Weights of a small transformer language model.
Size: 15 layers, MLP 1024 GELU, vocabulary 4096, 13.1M parameters.
Each number is 500 + 40 x the weight over the matrix's rms, rounded and kept within 0 to 999. Layers, rows and columns count from 0. Numbers have three digits each.

# layer 10 MLP down (transposed), 1024x256, rms 0.121, rows 175-229, columns 128-255
486620464504519500445478481547463486518551463532493469496478518557532532527440486428528512502430529453574476470480512448467528571489494518488465487518481549485516508474459494496468449475424446556449464481508456503506436532493461492497540483414487478478480525501490538495503473533494459517485485515536547469504455502598503467537450484497507542429447510480547462459523388507424545450523
572517543523463555536516532475541528457516524512533476550495552499430570499516547483491473481496530469511540549467501562505527490487475509503545521454466510466538551470497520514547509486540523559542502531524485537475530544496485477494490469567544535479498542508475484486466481529496502506506551523524533509501477545485529495488511465525498447501475461468440491540591496511520496467502
490495474482537550468517474538430498555483469500477602489496497576493486537501501550506511512484527571493483573499486448499540532580467519487452547524578495552460523540526465485466493507550461473486508453535549509505503468476507538543500512439489476521481511495544478505482535476532444505541503440497435504399484498495436483455476474495435516492498435507521539530563515510457522430514
526464478493572558521481490498475512487485515429492505516457528507509554566474454498491472503535452487460510497509499428465530497536487511514474472433510438658498525494454487522543490510557515573506605391487585511495533540536500579473496529520569579535513501531562479563504548510426448473464517463468495471530451466511571456479448500489522502476490467460466488505546478510439570442473
456607527472572506450464465522523445512450533473547452560495472452534441549438496470518566519471592487501491504515455479477508439460531447514420467540476470584467507505468411578457531408549520474499488587506455508498517514432464537530546465436501534519532520502524413584515511525451587601547534539539462565593434529453587523547511498525416486537493487524540491506487474465471463581493
500477471491453496503464497486568572487514555474470449523501501454608453490525595482481534468466450578519498566587535542490557520495496458611405512469504538486503516499498488534497485547492510492547454501516466537540538463524465520539517552562582503480498449538424547491380450458536431559507512529481498424488486496514558461528459540516482459446547513447465504459450454508496530470465
509469440478531413500442490504515443475439483535492542523563556470578549478509510487540537493446502497483448458570492529532527543522467510444539498462517429499510469465479536503464603539550486547455509471492470426479487565348534480498445446483521494533503433504546469448471519482525497527549573427516458432533510537540412509468480522445552499508466481451545433559530438508459479494470
464505404515507467551527582526528571455504472487505545527524479515531495498437437493503506445483396464487538512505544458491470471482427536467465555489556482511475435486464553481528428532472496473501529481559570498490516525488440487504519526524536491518560453494489516523439501518476472489473504433493494559463525552502511512511512436567529530465449435467504547558552421498521568505487
513494483533514528435487493488521523514546433452486491547494523518553556492568543497501505479541508498560446529443460546543418564468507504466546446513499569560449492464466540557578549500504491548477491478573572537503531582457435469490453489457523485492438489520482508473545537521546511542504536525490573483537558559514526477501475503454500507504524490541504476489535539483441453521519
510424506507473529605445517535571461555492471499578476532492520545544616498481452474453526500546557421565523551422387518467519556590502469465449428458456414562552526444473489494421484410541492476486526526467487481539463527461390505498414519483521545506613468442522476550521488473490467462491562540498452521459482445513569444501440417497458545506486477523439481444479520508490527524500
491470521505513502454485511509518516508431515532466492450565508522413522468484483504512443463524550514510468540543484510497549485505529465515480511510515458495535508573557546472537497496457480505521512485596500554491549470526510506521528488529493442500478504456508488544474512510426521503494452537501500457477528494542540510524562504527508551537457508484433516504543491558481496505504
485491566487521514555463478473483512452470560431524518528506517514616470494450481506529482456547420478445460534501540490547462429529527507472526476480515466454534495529489543527473454483454477508481453561473530596438479445565465539482531485504547487507545488606424526465427506525493428511472501511431437523497580452570471520495494600473548515439582552506473507511464502490483415482471
489492500528457531509482548526494522518461535464466513505503518486452492522502492503462527531570502525437447561468461536459509519517507428478515513492506472559514473488516485455499456483462527513475504497508508497486502523576464499502510517559537518498530487491489516487547472509443475479465508496446501510520488469495549460504525527509498501494512501462449512534497512522548510488523
452450465399539503557602515517474566388504453385498460557481510519518544516427483556525536525600564571477453429441526425611521508520442472514513502514564549575554440520482507451609491452456552467496520467563507536520455433514473541501369554573534519536427534469476556524507487497540449510523476505458477561491529532505416477451474488574422493529521459537521434536503549532509474550497
509538477445536528493504426527480514508553490524423534471532441510564531498386568443462436585475549444442513493544419475466503524464443486475447510465423516506462489430549482486494556433535534555406564428528545402462542524429488567475513500470511510478504501540481530382515483496445525510432456513550571487589502466466464439597452504486515476465530510515561586529569468528506506540494
586527462509523438540466505505514489518532447521517463596490511502471480476507491486450534497517490460454482491502462465525517516489546481479527500519475520458505501541540472496562542525532493558519536499488448471535495511375492554535443476486454524522428461475527447481503560487468460483498528504528477527496500456545485468513482489527498424512557463567469510505513432499501529477465
409448536512510447422469494487517454543444470494519481518518496566545480592508434501516503482507491556470482531471481492458513514558541485536511498457499473536475469569518484481511542533469504540492499507557534416514519510511468436476527515486462467458481494552462543491505566461503507577532443512484494512512492530609482461537516519526531497420499489494454567483486519560521509571452
455444499508525511445472565531511492484493532460559542486503536504524465468530559533448591436550478530554462427474496521522511513512576456504457478560525484612419454498537531536511462558555582469580579555491483450553535564474499555461555495509552526548477464544510464501470519480494475602417573571514502501482512543561581516420454491468594491526534439433479569511533551510567520462491
394478421482464447609456573483460431465447455580577452548512548530580584522519449452528502461458508527491511526530460477465530517521488488522485553415553436435528487543415520467451482477504498485469547541493437402429469501521443455431473519523530529460470474567530391508406444508500546504482431556443475490443510508549448441564564549481456508455501465462546497483503550500551487543498
499478468479510498497438521541493512532469579443566498516550518428522495510513503532527506471488515406569442527572568436508528527531472492489461486502491463521500512485402514458570561525510513420503415496502485472498512539485502495514479520422452516459558465490526460499487491558524516450496498529551486536527518529456431476492496445491513493505551483431497501483492558620572460497489
489459555500478455480573525499506462520468507460476493443486527496447419499493490510500461518493486578474460529496469477471470582520429524567534533497503417536482506494495477508550505533434487467500515585518479523489518478464483434539577453451613481503479474482492589472516439546526541486468542518502529443554481469471511446501497510541481525465486482527457510467457540546485488522468
463537547467480500513505457522561514463469531505628414549513578483472557565486489471523431524588483423479491551606516571525503481501473472476496477556514448544519544562523530501576557507616483504506471524526545465513521468448498453442540462588492476569560475542555451497507607512562515506513470570494512535555428441522486530515554463455536423582452544484533411486513476476508502523487
557473478510521455521528472431550558479480485513489520449516489507507499463488515515489526469478445500488456422470508520480460533451529500456509454463484504499500518526496520460489464547543537501456494465535480491517510482502541494464452430484498510509488480541504469520494511493499542510505512533474471477515469489478480493513489481456511514496493554503549494488520503509497531479492
479442516456463490501468454448466445526448443460469483616489596431484496554526466508513493502502475546500459468474497512586500493471503591434526566490612443519526506638494530487503439538393499436514604524528495548449446489490539480484521577517495505462529463477449497532469480460520483509533544449518511501561568491456471488485506520474522528463519561527446507480526470566474530500434
469496554506479538510451506504500489488525463502538514494484553544415551481486533527527520539529478462516437561483460425580529522460488508507517517524518417533527472493518528536574551501477456517551444517437522430492534504501516553521469441492524544524543447555492532460441498484523518517484514493541496488533535506493485479488512500515493489428484476503483467554517500487519505504512
464444536531542503427501584566560523526502531458548441506550491498541467462430489523506480510516435548484468533564490468541454517503509463503521447512479549479447508611543417489545455544471492513455509507494508562486548482513486483488527498522488531461478461525518548507450466537465512592488430485461503453502420526509511532534542466582530520520467543542512468539544459461469482501491
409469565491522415458516484446560508532475536542501495600580421544556508548525512566505530554492407472546532517461442490513442512507541488406442514491538428534387423503532542488535550498444460448394462481510536449519470478504446556460449499531547530560527490434479515483491435493564484495520531433476520477475504518503490550578499540454485479486563524442512460479499447557499503539503
510503468546487555531529529451485499542506458549485421481527485575494501530547503496495483557513431516474577557510478447494445406548478445526502493544513573531422471476463489488499465525525463447480589556492515535496490503527500539527500476600503471505467469536484529460520482441513413500520457483587528490496544506496452534435515488517454480499587473521476482507416595538523558491527
514520468480545493488553507509492466476493425518523521525526511479496503509459549476548420498504504489514472556446531474520464464467457529485524483525514540541495402506508450495455507528524540490453459535445509442559423448553565527563545497498517516484489445610572516484497493564496481523476542453517507569490478478485425433515463441493428466544509505561473490508535541527498488448475
436562511479501483442527536532484496480532499520589482512530571546516546544564533569527460486458453506556584465575498601476457484515450508468551511486490521536432527593496579459479497488457506524549454497444506565557415563450476593481513455479459452550542477571569551563508556507482422453495474532532510543405511505565432467484389463477510517391444522488572454549536441429482531436490
506513522520440479479516503513472510512506521436496529491530520403536549528450429436524493469502458441452468487495469494481567478476470448489539526518510476503543577541428560460507529453441471450558452495503520403485552547540510499543483564482459444528485557444579529533516472480448515453530522553485430502558511439550511549541529499464523539469503498523520496468518496532472488529480
527471491507448491524533521467509464451544461485490501519543492385523457546474487475468534466498518579528505450514515552445430513509490485519547472527498447482473499482538490549486523491487487431492482486582524524540466487484492499484446484512525556492555529543504532564507491506456468467521553531487421509495480494494523490551503485456561505429537467469514456475539516435500507507543
457526545498478533556498499508504552582441485516475442582557489471505519438495479505513527439512523547477498505509492520572599518496464487495497502542544537430511478499471485430522542522454518498504545517532479459482505421459513493458581559491457467507494513476518443481502463504542481533497460552489509537546489455579423535525500476563481503529526584482413470459522561516508476511543
510439451483560534534481506483513492498422516489471511467605505454454472616463455459498518551492502476521499534461437429571498524568562517474452456441491473410482579441582521500573518514536504531461534534559540428502548523470477480511527557496458524474465470480535480487490489480522542557548553373499559506528573456475496441454483457536540484496519465456461523552389505574472555421448
511431486438492419433558543593415501537482545454514442576464553541471406460514479528574467521538506436464514549451462529474414551506462432498518441536548505475493508463511514447501454446588549574473499563555576508476484541530468498490536532412462593529511457520522436471552546516407482492498506489575511484578518582469467484424507541461442517476515460505499455520467525496436499494525
501481520430465490506489505517512515553438495507461428528519510576351495525480563501560494522564500521464449464480492525473505556506461508453606516528478467537531486470534457473470478437487469552466503475503459478509497524445431512471506456469508507480476457542493443471490488464504464516514496532512535450493506536543519473448461519428485451476471479478544494494553464498483523517463
563542474526512517509525561457468476501479511498521453447472449524499487461482494510493509517516457452506504513444555533483408491585522506478493472442497479557511460502496534463515596534518514466545504481546486537488479494552537537480490496440547545541497511548448517441536484544523493496492477482515499547509462506507512485466524510484533493452493490498528489506528534443497555548508
483485570469579510413550494466518472496472550500449506501520520544541534510521428484469482471546433472553468481495508512494502505509517417417506535500521554532551545538493476530526475473478523451482444419494431579350413543519489519570465556466445471507547462522515468484531442412526463483481523474521509587508417420502439516507495495485476527497461493438483417480521502511513458528457
479552521450493516469520520434514479533503542461521467505477515474562536500471522532466462554452451414507569463472499544503526487495574574450524500566469532505566462545458495518581534473483569508578500595535532434526479497514500502474539466489423512476560517444464564504555489506455471579460442518509535444493540506474489566445545538522494488470511477491419439463504557440483485471503
556506466520465482498532523521447510527471524491492465469488448584484523471466483490543508525492495452396521524499451442436491583505520490495500463490538536508508477461567530516622491480466433421556459565540459549513483433604481445440476547524516520570470509524512543524473482505512522534534441541501525586567553527445513445455527526445485553430484429518493435486582495546409472411547
496439515487496404504594495434495477435539558530475521478482477479536518475461497477450460487490485487504442518493501480513471485434457468506556535483537498533582502470576509575534471463502463511541476464542528512472454556506484492417479534521491518502508481488475462476540547441423567460522499465493525533550511487532527496454515551526551462542500528499557531442528409493521485456481
462486489473438492478563503429490563464438449494498464477490524526579521482498520499535537481542500499487470541522502507535536503511491514525606460562540499414513436516507518513475467491468469520501507516456433495490579501561582520476530557421533500526579489535452593545421523408514560556546530508511518500466478469524478462536514526475564497520545494541510541463467497509586548584481
477513506423493548464499506480549396523484477548488564485527430502486519496506516482606549529500542549449577503565500465495524534484481487504501524448446501450470522527525540481500562508553520453505548519491524460478479493435471469560498489454508397537515459487531488425548574504445474491501490513537566463516474476474525465522497498551529506539475496473491531495543531522548557570540
492529504493504535465562510565487468520573510470426472513460578502374544510518468543543498466501484519533524548555501465514495453517490384534508485477499522504549472558513547426515520501443461519496505534484453532575503462550494536514563556477517407503522562497522508426492494505507544443461466482522480472549440468483549502450494524556538504489472526499537504467497545565488496519494
464457476511516500478467533604469507503477498479551563454535525494563497544475495485574499491511525462534496528512430473530445463520498449465462490520484477479483454559542526495512541489522495499524510539542434500519518438556523517489482490562517461503507518518545518402460440505416497572519618504507481533507522461580464478506599518434458527451489501471492520473540464526513438465456
532430532502530493507452495475473498393493504488503511475465454503533506483559477506497416508472495555528538606427527550496540416556496444476505516506467546466499564518520510516477536434529536571516490477526457514490451500539456463465555497518543459523537454507467448474514516488496540468485489526504544500518506543534495493578522501547518450520596508552446505413480539510545507555477
448484555463463509509486466557586452488504533498474472435477483469563451508429554603500456514419496411538479502514504474523503468512562510495527478527543446542472508542485469475568516503499478470524504527536483488523547420455478539525505472542434450536579464533585488495553470485439487432470410534506526535496485496517495544559432576552560520480519568541564518534408450531550497470508
509485495513504511537470514460519513437484491516500479502495594505466528505505474467509493458513503461464462512459472466539499515491477548442471452576558500512534504612503523439622588468563521562514421560468500498428573486501496550483525517511497479456440509532474566445473502478517506488509495526491546548490587513481483452474526528495488456459519462542455485549490453475523532489490
483466483480514535493422531482493540519520502429482562455532537518537526473429535511389486497555524526502488509525510481482596454563465426478475579497424473466474603552512493533595564564505555479456493582485454515504555504472482567506533480459521454488517487524518481499526585527484505482457519486487501451472415497460503469543536517497512539429561547495499471513445446510465447479477
477476467499509486544498496463545503432485478413528447511503513487473435500406463486501495454540523465454479509470471504522530511500500485560491538512534441473443430556485426523520500447496492450556474543520516473480540475479464473499515505552476480498462515521487523493495498538489452465515552470531525531529547500543521515458546527467472546476490489474494460486573417502454481438519
488556409497468445510471574461519492473523544510554490571504480491541543460475507544459448441502547454464481545450496455487467484512492440536474507421552520497514517479487505580510496377456607554470542490485517544456409505473471483552554522475484480489524541520496477441439449507490496563539448533580514420481521405505514492492417497466438517438501478485488481452511510500526574470367
442472484554512532516483479486536482559495551475575426466542528542581454437528471531561525527530460474514515507484497453526505505480498495596441500457487396510495519524557527457537460515504498502505480477484458418505435470547551522479469578422561470517455523530527541490477483571507488393546500516508525563481472547461434516490528557578517562455576476563490525476462506465460523547470
489574553486403565468567511488527480535492452490401558502443500556466465466498519466484490482484506555475499462482458494529525502459547474498495513492608504542476474486469517492529474517478421524506474494518488578530440502450513519574539519454570490458549499471535549486504466495514488491448409416484543505470511525463443544569499547453466526463434451468592486427530508522514521488506
480526557507411557531424571467479379442526523544471469514513504439548511517446506474435560460461533487531600533508513514540562590555551437507530495470624425485510520461481534453530518436450506495476525548455583549551625505557476500560485588482517501552471487423463474564534484484431492449518437599469548532520470447542420506392509500484480485529444500441550509474533506567558513512547
519509527462489488437467505472528524494561445517459466529495550467598528503480487494485502461512508514502564491456439488457566448555440466466513535476563539512482500468499494498527533511435566505527533509544503441440458416562500476458584522513537487481471435499465488432548516533588495466463469533521506479542510505490478523483534603534495494512500510464490538527539464507514431521540
# layer 10 MLP up, 1024x256, rms 0.116, rows 176-229, columns 128-255
561489434476496479521497468502483454503503593509528512472437513487580492456509530403532504495520483491531420511565484517501496564508528418498472479500439586478531554488490465455455531546487581518500449459507520492459534517452566517498483497517500485518460527501493466535497526478432496452548543499488431499566465474519408541483459512436530490491477416490472491447562485508444419507528
513488458509516489625457438491552513487446486497506496598467571519511533444491470505426565434476484529471511494532534484422472521519499521461523482535578499495532489509370570442496495478528584533527516479518541504459475485473459430506470582513515508518556394377506541526433577584518533532426428531446455499440533508483515467538512503609477475530516528494486517484468479593447544516535
478532527568507431560559494509440469495483478530542564493436460468485462543488482457484537471560509549496555516614493484543544501517495474485483556457435524478495517476512463418505481532468515516515513586530544456495554441486477572487455446492438465523455549503492526520532471448549525523539481484514486505473431483504488499483489471536489519480479581452530482484513535472506555481513
486549490413510555527543530540518515475471583486564486447411457482525531490477555469404459495437469451486524513515428498433529512543473544455476451516431477512507515476493492436555543541490496448510473517399506572579515580449513545480554415475523486516498437458573548507476519544460469518476451489522520470455566582535460461514470460465555579440481554452506515454485449510554476506617
445440582505499491469550519491472533476485503496497489460525519557508521544511519541538455473454489500489537485487541504525488425501537554498461518507505506527556483470442506544520501552492523483465623558461503471487446465454555490519519493494498512510502482542456450526444534450504510530506518448522519479466519457480417538427481441541520484506486494380454566580521449460539497463537
533549441498506488511547509526545579502514550520428560534563505527546538483519465501542471344473492564433570473507492517501417520568493496510394521502446532495503485462569397437466436511586520516488411495558476535498499465454536458425446452552518559470557538464557516421479516537551491545483443451552549483499561458515484467520468494518508536504535579505484455454526530565550554507547
523540478486503469508461491504528505541513476455469508473461520510520480562547525492532491527548491557516530484463551502500490436455520539463518415549577463544455501473526546445455471504551466469421531482501511511491554405538534508460533499517530444518481603476477492541452577481468492538496511504461495418473431526478473500474504477533478516565479468466517459510520504444587454498503
569502496482538527570560492543494514435502579567466526494462463485519449517519474471518546503515477518507525471553527508471477442506529506445450418504548500537479525528509496478426490522520461532573435535493532526473586524503479506483393497509496506531531460495559536520486467471468471488543494441533522535504507452481550444518435496502484488476525512402388466468518498580458486502511
540505580526577390579544435451470486440537407469485497454468473584496516501563511460509476445514501461496509496491452460515520587506474469488479549463457562382523551546521484543451561497479473513408506466532517479456470490406486522477447499494498513537512523452499496450473459540539467461540529570487466554580566447568536461569483406468461490499488544536498443528409509478468582577514
481501489535488530525425458559562495480495484557542536534483474498440484499499533517533456526460442480512461506468523493472500493488451457533538478452472475459494495454489496519460572456497536492499491509497481509550515474524565487492493500514489523493529506470540535515484482478498473481471458476531556543510472533542426524520510543399484494457494535475524484558460575473538438548467
419456413499507499455551515534590542554487546522494458522438487533487502502534511528487513494501522610536467431532488506475562491559453522559527465447525517554454483407506436456476490502521497477483433505474412475504397480540508438472472532494543510509485544469488455532455519469516507471485481485537486454453540461449496514500519525510463495500502528491530529481493522504520461541462
482560447522462493481435466510535450489487537472430497545555471493537488521519525490558544487481410469517513475533531450559517497507496525493574478455533485379499562529507560524518525482508469515520509462559502477530511493488498488474464468454492393507527569457519464523464530496477473536470536552505526473491524479472482492471519565592585533538504486438458466505505578463519518485445
542515459536489457491408529504512519567484491514464515476454488438555514467474542501525520489502513591454506436435522570555545458476538562493446501489424489539553615518500450457508527501410497541499487522497455517500524535442426593469484510511439464454528457503502512446536451498476481512500529518566470445440529569512495497475511504526569466412547537499497574491456516541484495452431
434527443565559459445541562535487467473508543518501509495440495537492382442454585511543519477465541512487524497455472569445517511533469471478498457510455477579643504502489499506486517589561454478502515523469535526542490456517496446521402501620476546494513506478557414495542531475546501454481500525453509444447467473520486489502548527548536533579490521541497442442486603501520504492541
476500446501522523517477522523492531474468407578462486517462513471550476532470531490442489505548589499549552482502505562483526457486479543495378464499527466519554487476458514478505458511482446469512526512486492508528551528508497479519462557521465493476474575516503556563514507486521442459486476480498438475443474482405586549487497527537577534464545450487535498541475478504453497470558
487572502554482531529518517504553473450522464536534518500511491454507456477497524456468477472453537520469425480584432533447567551502532536510531511502536536434494529518478515512488461456488502482582554493458520604461531491486507523536440492471508500485548495486487547566593472468453554443462506582506502457463505473536494480506500534502434577533532574451492474491502488460453475483520
510509525528481456467506496517527504551513454503507523461501507491525499449497514496468424507492508510450480435491485473485509506489467472462480490347546529531460456498464524488444526555561488564525511489502497499498470496467539471551567411603429469524460499391486443525447478458455490597489522474531580516540541457492462546492465542516476535533533382447552437488507504503564494523490
453460473583497424422508428471592454562533435486427423387435507523487415574457526464462442563478537522530476534451448575453554527458487510515513599514440590504453512503492575503454472557504453549461443532543492475555511473496554505452466474536577512480432511435495510421486417487500489579423486500578528440543524467468544427498483467542502561503511465449529511513496464562505579566577
579450532600386441531498466518497502501527529542458438482500468550564537468492476462446538468517502469423515509476482483475411515506464516462541527521494497494520527544490534502476515492453526517482490474492526482514512435456422484474456464520479486582493513519483453552553542531542485489545541446490482414486541484505524533493551506524446547546475460512453463479453524442455457527566
492509521505472484488516495520522520524490525465553536444416526530525478448541526494522508553523530468408453477520507438496485516512462545422505472486472512491498439474501534561471411527487421520575484557425481494472597427447492451505523517502577486503502545497412552538574455557621560528478570427528444483572512485548464507504508509539540529487452551448561506461499479509487474468481
526521521461557483496467463520456465524472500524515485511550584391544478510554513490466461492443554467463404515507519535512422504613515498450498447580486517440477531445551503501425494500613445475475552471527462417447517545444573544457603607584483455468498609527482563518460444542493490506450472441543570515485516511557460462548526491492545519470536458400561525494514488495474504549507
461455484498517518528512447545470484461473511522500491545477498497507518530495484511539446523491481522501531507531471489515554502499485504509438492537484513442487456490527532494472508480543489440480470551483490526468521561492470465469418454546429483506508506479515507461547510498497444501454497505485489500531474468478474446509497505522507493524466537475469500468555560457424520504482
484520524460502477439516534512523492547437507569492396582472485438510528468543436481465532511526489515463461485508506459564541488492503502575506544528481410528495524530564492474485465485448495522492549498465456551535533434444545410600463446551467550487514476464484516442478497442483540541415487560447500521492469555462489499558524508397494579431505484506487528534459617520528528522529
505515447501520485514529473468586460499525385488466545519467529562464532469517518514548514588453549521408440471474461493547554534436432502548576577495498527452478485528486474458527587596476592438543470582525443541537529549578565520489489526589541538450530530479498475427420479505572518423493508554502504363538498438507505500525464441587502555517491486598519515496544489511535566558494
405548465457486444501478496576369515489502499494492592577505549460522526488508421521537494549505502476551480536498517523465497458459497472503561538557488465439538543467357446571470539567553501548450468475405520539547543482464408452535533475488425559530456528444496534553516490520469451424528518458504519425503414458539547523506456490563479490468531492509533406529520463500443568510604
490494526480483442544499448545527511532468524520514566479497512478502518543548570517527479500465506489489445516509429518482582483534477498491519519555527485472428602519500401460452468537468490495474518464490510556457575523506409483454507566457522529526608537493390461516553453503480554439420460493535525415524515571518472525578448431473436531590548488540451489530464396460492494565542
522530512581471513492504565510468492498457517516534456478440596506471517489565554520543491462519513564506507428515541482455509496466500514530517425558570495495425476541493452492560566461467552461523523449546455495509483551456456486506512492445451485484458465415480447485442586559571489582545516487465412478476463415539576460449482515512569499477486496443479468503501480467406457478524
417522495421509531518488483495502438571509473457505448519497479571474523443481515490539506533548597444517478474504379471531545484561446524468489478509514507478477511503475512520445464508504548476522559465508574475515492469484509480430548492505537448439516436475508393487532525543499477476438522461505497461500501472624474413495559462418475515467499543573560511519490481570540489429452
527462539454535513507441487515500535443474455508497603457560510505507503445548459561483519464487512490562472524550501503498508466519511484464501543475538552539498529539512458477514485498409573460482498522511551540540511458541510529456485452523548473509543493477495448434522451483502548524449400501491429521518551579470453581584577576495585455447494446460595491502439491445552540433507
479455530501523481477445490535501524473526435546511473507526447465510447516524522513538462478471511516439464457466438490519563478482481509480486515467519503475446388509531465476486433534521506519485466548502534526526507556482526439523541451492551456449476481516480519501494531483472545495504525490551531500578493539491476460445517508517531528511581547434450572443540571447472572437512
533513502443463455496550507565530530499461572490473479547518451489546520482454476553544538545508475501519458480459498509531540446458515536476451518498438567505562464504544491490544479469515504507495555547475459508533556520562563451471495462525526480499516493509438447511490560510505509474534483483446473518513520428432425494507473535541479468514493502469499506475503471542546536455543
531523482559528572506576499483526422458476539492486466461521508427488436543480520552493454525467474566530498494482499510497483482505527480471580414526512526547535526543537527528487498569443391491464511540493479508550513440585445527474490526545414564441437479452471515454433488464471517489469484494541450542517552513545537532517516525490549538527466470530471494527522501420469503495511
488503403416487532498432414551538480453456463479522487502445552450500559478531508486556555516486450568493465510479516475514476493538467539522459418567489513461492545594528424467474529512510532461577408508520496487442515544471487458483537475546568501512431615516503507602466511490482517581480383472436508446491600546517520524535474570537543533521538545552532545560444487500431569469506
477471513464559515496554510507489552562569567479449509438459517507505463445465454490560474490512484488559586517444503506465500583458551487488469510540464409474462537531558439545460546475456527470572532461554587515530524525507514507465532452454421502523494448368528504418555469499500492512503595605478469362540504593412517503532528474537485462467505566523490499469520425421477560594516
553526447602504489464519500527483487524531446581438533518525560443482497456545507525462522481526492545509506489529504467579542455490446486438423555490511481426545528507488565514460467506543529539464563496534468546473477543471609518473472515513503478521536550518505526504462484502505552508421490534509576491559467490440500498477535500522528472496465530476508513515451516573518465548551
487485539483516482476508491531606537463501482466484533490453480526527484514516498489508506476493506548550538507496492542499519511481452509483539468498527506501550586481490496529433424521501531515461572568537489510500516456463545492478474500471468508490513450485505487504441483496471529464518481495488498510533487507490544478470568497516496470491459492472539471539474491484429493486496
520524465426549462502522535498500470488418534527458485358552553532479489441479531432463475560436483540510476497483495505523528486510569507495486553474521536460504520548522518527425425502487553523499473543556478512411496534436486576500431539475472501561542544467490522515464477452534470567494546482502516449534503443469442504496525567435426553506479516492551448500416488536453520579545
481507529610475498496541496526412517531548518496453515455516433473453515495563470481524556493465496499494519550477491495489549510508510513453558503532530509442491425544509490421490448467452539563503567450454479510462456430544574536488492528572540507472579464565555487495492482480489514538517536512484478502474520471499547481483534517507519552491473581515465550541451503457532490523487
474563431520492480523483518596464492467496463521482506438508491527500461543573486584528503533490547480495456464523497524502514498475464414530541485496550482515469596517533527531505417476485470481437446464459524415504486518458513518498454473540563425549466491477510539559499507527536479532486536451529540494484483526438519443459567503509511493568517504455430533515483510537549405546575
510474444489528528519521483533502520489482505504535517493534509529504487465511497541529547465483482577458539499508487417473548494481514505492532485440464568442504543527462482504484421582464524478553532489486499436527449485506470408507461477498533436515456542537467490492535530508476524489449552479502494516523538494527463571460513538524495445516478466435511469470442570524400551510410
483526500545462469491487468500442507551518458575445494523528458469496484532470540482467549519445533486482430495415463526539434451511462486493479574518448547474462577583502464550535497491467546508493490441480560494452524436471456420530459462549506498566583516445494472463513486473485539556513466465371557568544485507509544579540483502492512524519547485486539508545430606517469480481570
511491501585515494546453435510475550534511511505471501490463516561535518471530507483434448505489508516471514415533564517466495522490573533515480519505533450453471513534449481516537490567475426446430497485425526510521565505508460508483457507444520549511567476465485432492550468466518489565486484496514506442566528397516437554464487465542468513590580523454428483518508566521449482504524
450388589562476488519533474539498533543566576500482550503465488511455472453523502508511544520486498511491420502516536521549444514608461540498483480479493537408555539464539476463506494517496466481424493478532473494531573511531545404476546501464468542561519467478553472437501548552450519569560482481504471463551586469457497539424606500483463486461529471501456505492491541504523585516489
449497520526504515505438563534513512443491517510528396489484516552581498500510488551437468560462535508486555500485510552410531435492461503447492539435463464453506480504526506501465556478493458477523518455483532509536555582483538415456479510487435509482527446591496469540514536519513471482502482525480534581458515485548468488519476455577525523442511502436506510444487481498524490500457
414549517487475514507524503481583525545516437492523413538507501497497470471513476478533481439445557464470547471525491463523491486478521583495454412552571506477469556537504486530539514521449507493513530527511507541473545468503491483543456534467484536545529564515529512524498462508432469489471520475479493491491494527502399524384536567483524479481543575448467511586553423495472499526478
453577569479488440445516482495480447495579484561445496415468491561466522500553480477509504535482471553545441464569468461550492510483526470495536452554388519477498539547618473511511520456465479462521604428470477474502502492457520504507450526541454509501515508463482486480552514470530499452603522508464445548523461519479503536490475468505431483507490527492466491540473527491468578596499
488546481492560447486480459494475461489554500519531534504458451499462476419479553471514463560556479524495496476579486542459512561496495497547525524489477548534487469479431509485451457508520536524520476525484479540548440507412487494567517521456451493516540434486420455497571443510493520481486452448489537628464504491465460494579412490482498480428479490497462495501538549528502490589546
506519525509492482433483475482533515544537485497483575420525506489467482448482515575475484525523575518541502431434472504446570526582518510531468538515558483499522525430520525464590486501505570400475521515466412468486522479493481490503518440463493543553467450427522483503544601487547483511485473500435549421479480525458506507523475543506556522500439494511419542543412457571434465469504
444498458468576570500493524513449511499449512543483465442476506493498462493507513571467475570425494489526486561458503478496526476561521543576478479423429491468502436479448530457521553445427502458491459529443479531517488479473497478449494506499508412469501491477445514526493516504582500476432533476540588497558439484504522482475507461504541509522450513479475516525494588484533507513542
495533547509458438519444466491461530470520552559453521494461474520539439529540482445477479500477521562508493563550566490551448507551520605476496501457434472563481533517519529510459437493489495554434506483495559518489497419460509462452574436517466488546472494441558464473483404563582509496465507486481441475550468557472547501510508471534435471544501475421491520452507478430506503517561
441506470446486513540482477532499459583462439563546454522515555478532512495497401517521456502526580518496425464481480558531493550531517501495502513473564510524506496513469454522413430540460518454531509472506463493508533484463548507517424461390501530508462432449473514533458576595509544522546440460470480518449511462496524526551557485496416571505407463586492459503537491527507499514507
525501396526553551515482491478399456464562491558555532462558590514528480507538441592491463533522573474470522439456552492450496439445454492532544512510515557460576498432612502468543454444529477458525533436511457504592533414557535529411524458515560467474541535455536498471534472508530504499492590480451540488566501485492521494439485490479511527506444570466472488539532478521520504452595
455442474536499507531472478491500449507507499551467529515492520476543477477499472420489549466462530490520612470450531438497516470502491524514527552550537518553487477578516536520471514514570429450485471510479457532523469453527503471510460483496581478503411435509519518503577447478458515457490498550401572507496520513609486510482505516464403494543465510611561467547523563522531574472480
519527485510457483526479571414420450499524492522505544525491471460514553503503466522542479502501523528567502518519511496576446501455478463436568498543469505470487486425517482417409480486489506531457408509499485548537467457502506477505539524531453513488471494574511540494536534519502498491522489468453528464526457501503475510510471397427478530485490475491491540487528502454473460512498